Each number is 128 + 24 x the weight over its row's rms, rounded and kept within 0 to 255. Layers, rows and columns count from 0. The size above them is the row's rms in percent of the matrix's.

# layer 4 MLP up, 1024x128, rms 0.0132, rows 963-1023, columns 0-63
size [ 39  40  40  33  41  31  37  25  41  34  26 494  38  27  50  40  36  34  29  25  27  26  31  30  31  35  36  39  33  40  29  30  37  38  36  38  50  41  42  40  34  37  34  37  32  33  42  40  34  63  53  45 404  30  33 568  28  51  32  42  30]
[[128 160 109  92 122 114 131 112 145 148 126 128 127   9 133 169 110 145 132 109 127  91 137 162 144 134 134 124 104 138 147 138 131 142 120 113 134 123 136 155 126 127 145 141 141 120 134 137 132 142 119 125 138 167 128 113 170 157 129 145 137 151 130 139]
 [139 159 144  98 148 138 122 119 125 149 123 120 142 173 137 152 134 155 138 101 124 117 123 161 122 126 139 126 133 146 149 115 130 132 136 139 134 255 134 149 137 155 168 137 141 123 134 128 130 157 132 141 158 155 134 162 162 140 135  99 143 142 132 134]
 [124 114 103  95 132 120 137 121 141 113 129 138 126 101 119 147  86 148 133 114 111  84 136 142 133 132 137 117 104 133 123 122 118 147 123 122 121  14 116 166 110 143 143 137 135 118 127 133 137 119 135 123 143 144 116 172 188  90 141 122 119 132 142 130]
 [113  76 189 184  98 125 145 160 148 149 121 143 151 133 140 108 113 137 135 171 150 163 125  99 135 121 118 130 152 116 117 137 149 167 154 138 135 108 155 125 119 126 117 109 142 117 147 137 156  97 157 138 116 117 125 144 122 137 117 127 137 122 119 112]
 [134 169 118  89 143 126 121 110 141 143 122 115 127   0 132 184 158 149 125  88 124 100 135 166 135 122 130 145 127 140 153 128 119 127 112 118 152 101 138 141 141 134 149 142 131 124 130 140 120 171 110 129 154 166 132 124 152 160 139 128 147 150 129 143]
 [115  88 142 158 127 120 123 147 141 138  99 104 122   0 135 116 121 119 126 142 133 143 128  91 130 151 127 138 132 117 112  95 104 141 134 133 123 174 130  98 117 134 109 107 129 116 123 145 135 120 145 116 133 126 123 123 131 123 118 141 118 128 117 131]
 [133 150 160 153 166 130 120 116 133 120 133 146 142 240 133 145 139 151 134 140 107 119 130 170 137 105 129 153 136 132 121 147 129  79 153 134  97 106 143 134 106  95 133 128  99 132 130 112 136 112 136 126 146 113 129 155 124 127 136 130 122 111 135 132]
 [123 153 107 117 110 114 115 126 139 144 128 100 105  58 117 172 139 140 124  85 126 105  98 189 116 116 113 181  98 139 146 128 126 125 108 128 143 177 136 106 147 126 146 131 138 130 140 146 115 137 118 134 149 112 123  85 132 168 156 139 155 136 117 155]
 [125 118  84  92 122 142 125 107 143 111 142 136 110 171 126 152 116 127 103  90 129 133 122 133 144 159 135 127 128 133 138 134 131 129 135 116 142   0 131 169 123 136 143 139 130 139 122 138 115 144 117 155 130 126 107 136 146  99 140 151 127 149 136 132]
 [125 158 118 140 142 114 112 114 125 113 114 119 115 143 155 104 131 113 123 119 127 100 160 123 131 146 149 123 104 119 118 117 118  95 101 133 101 235 122  84  95 109 101 132 111 113 123 105 135 125 120 103 118 129 138  66 124 118 115 142 101 127 114 122]
 [140 124 115 122 131 117 135  76 104 143 130 138 114 197 123 154 134 140 118  93 131  80 112 174 128  90 117 123 129 116 137 124 125  94 110 124 114 140 144 124 130 114 137 118 120 103 126 135 116 142 107 115 118 117 136  99 104 148 131  73 139 107 125 126]
 [146 149 108 144 171 112 112 147 157 125 202 162 121 123 101 167 107 100 160 152 131 107 134 124 141 153 170 143 104 111 147 138 174 115 105 117 131 140 102 147 100 106 158 117 150 185 170 101 146 132  89  99 140 128 129 100 152 153 130 150  97 157 126 126]
 [124 123 114 109 133 104 105 105 139 121 133 147 137 128 144 168 118 127 137  92 108 120 135 134 137 123 124 111 107 131 134 131 133 114 103 119 141 241 132 120 119 111 101 133 128 130 138 122 128 107 122 120 135 171 141 100 143 107 121 119 115 127 124 138]
 [127 153  92 129  85 141 153 105 121  90 154 116 108  93 111 139 130 109 148  88 161  98 120 126 118  99 115  68  99 122 117 142 137 157  96 115 112  32 109 117 132 139 118 110 118 133 115 157 139 136  97 118  96 146 144 142 134 142 137 148 119 105 120 116]
 [132 134 119 128 136 129 122 112 170 138 141 131 122  56 126 163 149 141 132 105 135 118 111 184 136 120 137 140 139 140 147 134 133 119 125 123 124 219 146 138 141 130 108 129 125 134 127 144 139 168 111 129 150 149 150 116 155 147 139 135 133 137 136 146]
 [121 117 146 158 113 126 129 126 115 110 119 119 122 237 131  88 107 117 140 142 140 137 136  99 133 117 125 111 128 121 113 124 136 104 119 135 106  81 149  81 125 122  96 127 118 104 124 131 138 102 129 109 114 111 141 126 114 132 125 115 114 109 119 107]
 [120 139  70 100 119 115 121 107 131 114 142 131 108   5 136 117 144 115 108 108 127 111 130 118 128 158 141 116 104 122 127 131 125 128 111 116 121  13 107 165 128 141 129 130 137 137 118 126 107 124 112 136 116 121 118  68 149 115 133 153 122 150 139 130]
 [136 153 116  99 153 131 130 131 114 143 111 107 115  66 120 149 144 166 130  91 129  88 125 136 121 111 127 138 115 137 130  93 102 127 142 122 131  13 112 136 142 146 166 135 119 116 127 144 128 142 124 138 154 115 101 170 143 137 150 119 138 146 124 141]
 [120 127  93 131 106 138 112 126  99  87 132 118 128 234 125 111  94 102 127 126 123 103 153 150 122 142 140 135  99 137 127 150 143 103 114 136 105 103 128 122 120 110 124 144 138 135 121 125 112 110 115 121  95 135 120  91  82 119 128 135 113 135 124 102]
 [118 105 106 139 110 100 114 120 155 131 102 111 114 117 133 124 114 123 128 131 142 130 143  80 133 174 123 113 145  86 125 115  99 161 117 104 162 126 125 145 122 103  92 106 139  91 125 137 133 119 127 126 117 131 113  94 123 102 130 155 131 123 103 119]
 [124  63 168 121 122 140 145 118 143 126 142 170 139 207 119 139 104 128 121 150 106 134 119 140 150  92 121 153 145 139 131 148 140 148 143 150  99 107 167  96  97 108 141 127 126 135 136 138 141 111 160 108 121 134 130 148 163 139 113  99 132  84 134 119]
 [122 110 142 138 134 108  96 111 166 158 123 132 146 115 126 142  81 123 113 155  96 170 132 159 135 170 137 177 133 130 147 148 133  86 108 125 142  14 133  99 124 102 129 125 128 143 143 125 122 122 133 134 160 123 124  93 143 152 125 130 119 159 126 155]
 [135 170 133 149 119 135 122 135 127  83 130 112 139 114  93 133 136 117 151 118 116 114 139 203 102 140 135 110 118 137 123 127 132 122  98 142 120 130 110 127 129 114 134 138 113 112 116 132 157 143 116 123 125 149 153 148 140  71 138 153 129 145 135 127]
 [134 184 132 167 119 125 140 188 138 128 128 137 115 115 143 186 176 127 154 105 127 141 122 186 132 122 134 147 129 139 134 137 150 133 149 154 124 162 157 157 118 123  92 118 108 134 131 115 163 173 129 122 123 133 157 123 153 121 134 215 128 116 123 145]
 [128 134 127 147 148 127 108 112 169 137 140 115 107  99 159 139 163 124 112 127 137 137 131 109 147 156 131 186 157 134 146 107 107 126 135 124 160 219 137 138 139 149 108 114 116 144 117 137 116 165 126 138 153 133 144 112 139 145 132 149 125 142 126 138]
 [139 134 105  74 143 142 133 104 111 103 138 128 116   3 110 134 158 127 115  84 110 128 117 127 120 118 134  87 133 129 122 125 114 110 128 131 118  35 117 128 129 126 148 139 120 143 112 126 109 148 119 129 129 133 125 142 138  90 129 134 139 120 148 128]
 [124 122  89 149 122 117 126 155 144 138 121 128 109 120 133 128 116  98 109 128 130 125 130 144 139 160 146 137 131 123 129 138 145 139 129 138 126 232 139 159 111 121 123 130 150 126 141 122 127 146 141 118 111 114 124  69 125 104 125 179 133 117 117 130]
 [123 150 102  96 113 116 128 145 107 124 127 112 107   0 139 147 144 129 132  98 140 115 125 152 133 141 129 102 105 142 129 127 126 143 117 125 125 109 117 150 136 141 144 118 144 114 126 135 118 144 114 130 123 135 149 130 141 133 130 145 136 138 144 127]
 [123  99 158 116 126 129 130 126 105  90 125 135 136 187 105  88  87 120 145 157 105 146 141  88 125 110 120 113 119 135 111 133 133 109 108 147 102  46 148  65  95 102 107 137 111 127 127 119 139  83 135 100 117 133 134 132 120 123 113  91 105 108 131 101]
 [128 149 120 118 132 124 142 135  71 106 104 127 137 138 108  82 101 128 119 124 122  99 131 130 101 108 138  75  96 134 102 126 128 125 143 132 107 114  96 115 137 136 156 141 128 128 132 104 117 100 130 133 101  90 112 118 108  96 121 130 130 134 123 126]
 [126 144 135 112 118 133 135 165  99 106 137 129 129 236 133 132  89 117 122 124 136 121 131  87 133 120 137 131 106 147 111 124 129 131 141 132  97  77 119 128 137 154 172 151 148 123 146 124 125  91 143 136 115 114 104 121 144 129 129 151 132 131 145 114]
 [132 151 118  92 118 148 124 152  91 124 128 127 117 216 140 175 164 124 137  73 146 124 132 103 130 127 123 115 100 132 132 101 128 123 103 141 139  96 122 153 125 152 145 135 112 113 109 142 134 144 112 127 116 135 134 129 168 106 128 124 118 140 131 118]
 [123  81 117 111 137 121 125 130 133 112 118 132 107 230 118 100 103 113 106 127 110 118 121 113 137 121 129 108 154 121 114 118 108 143 133 119 108   0 115 117 132 119 129 130 142 117 127 118 116 109 147 124 131 119 118 140 130  87 124 119 136 109 127 124]
 [113  87 118 119 127 113 123 111 153 124 134 136 123 115 140 102 111 140 133 151 117 128 127  85 145 163 119 120 134 119 123 136 121 124 137 120 125  75 121 145 124 121 100 110 142 132 128 133 122  97 138 124 140 144 126 124 148 129 121 105 109 123 136 124]
 [126 110 126 121 149 118 130 109  83 135  97 116 149  38 119 112 125 132 139  99 101 107 130 114  96 110 125 107 104 113 117 106 106 100  71 123 111 133  95  97 131 134 131 145 117 100 128 125 130  90 124 106 129 110 131 132 100 128 121  62 117 127 117 131]
 [135 140 126 141 135 131 148 154 127 131 113 140 137 149 127 130 104 119 120 150 127 140 149 153 135 159 154 126 120 138 129 136 136 164 165 124 126   9 111 165 133 135 156 141 150 120 139 113 139 131 141 138 129 134 120 154 171 111 115 176 129 143 130 146]
 [134 167  89 126 151 109 107 104 104 118 122 121 117  94 152 117 143 122 138  77 127  86 143 144 110 135 137  69  98 109 118 117 122  71  93 115 122 105  82 118 125 121 102 119 111 124 122 120 129 133  90 116 117 133 143  73  93 105 132 112  97 139 115 133]
 [125 127  75  95 132 106 119  95 127 128 136 157 110  94 150 125  96 126 106  97 124  95 150 122 142 157 144 107 105 117 128 142 143  97 108 116 130 157 116 140 104 124 141 141 142 123 141 122 117 111 120 129 115 121 104  64 138  98 132 126 117 129 127 129]
 [134 157 126 138 122 112 126 127 154 125 141 139 103   0 151 119 131 138 128 154 132  96 124 126 148 113 135 134 135 104 126 144 134  98 138 114 101 155 146 123 114 102 105 119 126 129 139 107 134 128 122 125 137 109 121  81 100 155 134 153 119 128 123 126]
 [123 121 106 111 118 108 137 144 120 158 127 136 101   9 135 148 120 116 130 122 139 117 116  90 140 113 131 134 107 127 128 129 142 117 120 129 108 236 149 128 107 145 109 134 134 116 134 136 134 119 124 107 118 104 119  81 118 173 124 143 118 116 123 126]
 [133 125 134 148  99 135 164 157 132 135 129 138 135  32 112 134 109 119 139 146 133 163 119 123 131 131 133 107 140 131 122 130 152 174 158 139 141  90 141 126 132 148 130 121 130 133 142 146 153 145 142 120 103 144 130 157 168 161 123 172 147 122 128 138]
 [132 155 123 104 135 128 131 120 129 144 149 129 104   0 138 146 167 145 119 119 146  87 119 128 132 109 122 141 120 141 130 140 133  91 141 109 131 176 136 133 138 142 134 124 123 141 122 139 114 152 109 136 138 118 107 112 106 160 140 127 127 143 136 127]
 [130 115  97  76 136 109 138 120 115 132 125 147 107 135 133 146 109 141 119  66 109  76 116 148 124 109 135  85 101 120 122 122 111 125 108 112 102 100 105 141 107 133 131 127 125 118 120 120 131 129 119 119 133 118 116 115 157  83 134 103 114 125 132 137]
 [128 132 106  82 121 111 117 118 131 109 122 110 145  74 119 166 139 131 141  78 112 127 141 115 121 127 111 105 116 131 135 114 114 146  89 114 181 104 122 134 145 112 103 136 137 130 124 138 127 122 110 128 130 173 128 109 160  89 142 109 133 138 123 136]
 [131 138  91 152 137 139 135 165 137 119 139 127  81 147 140 104 145  93 117 122 127 121 124 128 135 143 145 134 137 117 113 147 124 121 147 120 112 117 123 156 132 116  92 120 117 130 120 115 130 151 137 114 115  95 115  54 105 123 126 212 110 121 118 138]
 [135 139  97 122 132 126 117 111 127 101 124 102 116 181 136 174 174 129 112  74 140 111 126 128 129 125 120 142 142 125 141 117 115  98 108 125 133 177 125 143 144 125 120 132 122 118 117 120 105 173 108 130 118 114 149  83 131 102 129 144 137 125 134 140]
 [127 184 117 131 126 119 132 121 123 130 135 144 121 128 145 132 107 123 127 140 119 106 142 141 144 145 139 151  92 132 135 141 149 106 106 138 111 255 125 121 104 135 146 142 118 131 138 118 132 118 126 120 127 129 126  94 149 162 130 147 108 138 122 135]
 [114 101 115 131 135 112 121 129 140 124 126 131  95   0 154 106 134 144 128 132 147 101 129 115 139 127 139 136 125 141 123 118 121 135 165 124  99 224 125 132 123 143 105 118 140 123 117 131 124 114 135 128 135 130 131 131 144 137 123 139 111 120 128 131]
 [137 187 106  93 159 110 104  76 150 138 126 115 132 107 148 164 100 151 133  85 106  77 125 186 130 133 139 143 104 123 154 126 118  72  85 117 130 138 126 130 124 122 136 141 126 121 143 122 129 153  95 133 177 137 132 109 153 139 149 125 114 164 128 158]
 [125 145  79 110 140 114 107  84 116 105 123 120 112 196 136 138 126 126 124  82 123  86 139 149 119 126 131 105 102 123 129 122 117  92  84 120 118 134 107 124 113 114 114 129 116 127 122 129 116 130 101 113 121 143 138  95 120 103 132 115 118 127 122 124]
 [119 121 115 116 127 129 122 131 121 142 117 115 128  33 135 157 140 137 130 110 136 119 131 146 121 140 132 135 109 149 144 114 123 161 121 127 150 150 128 179 130 152 138 134 146 122 119 137 131 134 126 137 150 149 133 147 157 101 130 126 132 138 137 133]
 [130 118 144 129 123 127 136 130 145 149 135 132 126   0 126 152 125 136 136 133 139 144 111 121 144 107 127 136 148 146 144 127 146 130 145 131 150 242 177 123 137 135 120 129 141 122 150 146 141 132 129 123 134 131 135 137 142 172 129 135 145 122 128 137]
 [149 165 111 152 167 121  98 133 150 109 173 141 115 142 125 163  92 115 157 151 137 100 130 130 136 160 160 120  94 109 153 147 152  87 111 130 134 111 119 156 134  92 123 132 148 157 172  95 154 111  87 109 150 134 160 130 147 132 136 119  90 162 124 139]
 [121  63 149 128 135 132 111  79 129 109 136 135 133 234 130  91  78 119 101 134 111 143 139  87 129 150 136 132 136  99 116 120 110  97  96 135  99 246 113  73 107 127 140 125 116 130 117 131 110  98 134 127 127 111 124 119 128 105 110  87 112 138 140 106]
 [122  94 123 149 147 113 107 102 153 151 128 154 136 215 161 131 131 135 118 121 122 129 135 130 145 119 131 131 136 113 129 159 141 108 126 118 120 236 158 147 110 103  97 127 132 132 146 117 111 108 126 117 142 126 120  63 107 178 124 121 124 126 118 138]
 [143 140 126 136 168 118 123 125 148 108 206 152 112 134 120 167 123 120 165 152 109 131 135 128 140 157 159 139  96 101 156 136 172 116 107 129 107 119 114 132 126 106 151 133 149 179 200  82 141 140  95 118 149 148 140 124 151 115 110 142  96 140 141 137]
 [109  82 136  99  99 125 113 131 115 145 124  97 130 161 120 123  76 124 148 128 138 133 122  85 116 107 119 122 112 136 135 112 118 120  79 114 122 228 145  85 141 149  99 125 138  96 134 159 135  86 119 113 132 131 138 134 116 170 124  83 116 138 115 101]
 [126 136 124 106 120 139 126 152 107 132 126 126 128 228 121 135 109 132 130 131 133 139 140 111 130 140 125 148 110 152 131 128 136 131 136 136 138   0 137 124 120 130 144 138 140 133 131 132 120 120 128 136 122 125 107 126 149 140 126 129 125 134 133 123]
 [130 117 145 122 115 134 140 149 127 157 127 132 109  54 139 126 147 144 129 122 164 158 125 105 138 142 139 112 127 147 125 126 157 147 168 124 151 238 137 118 137 156 148 128 139 133 130 145 133 154 129 153 127 119 106 142 145 151 135 138 137 150 125 132]
 [131 111 124 115 137 144 136 102 116 112 115 124 141 228  85 104  98 137 121 131 119 147 150 119 118 130 131 108 120 135 121 136 111 143 129 124 129   9 132 116 133 111 152 155 132 128 132 130 124 106 130 130 124 131 109 186 145 106 125 117 148 113 136 125]
 [145 134 126 126 140 141 124 128 133 123 143 121 138  53 111 133 141 137 136  84 114 121 107 194  95  96 152 123 144 156 134 126 136  92 125 134 114 250 119 112 155 148 145 150 116 139 133 138 137 174 124 136 133 132 138 116  96 138 127 146 140 145 136 140]]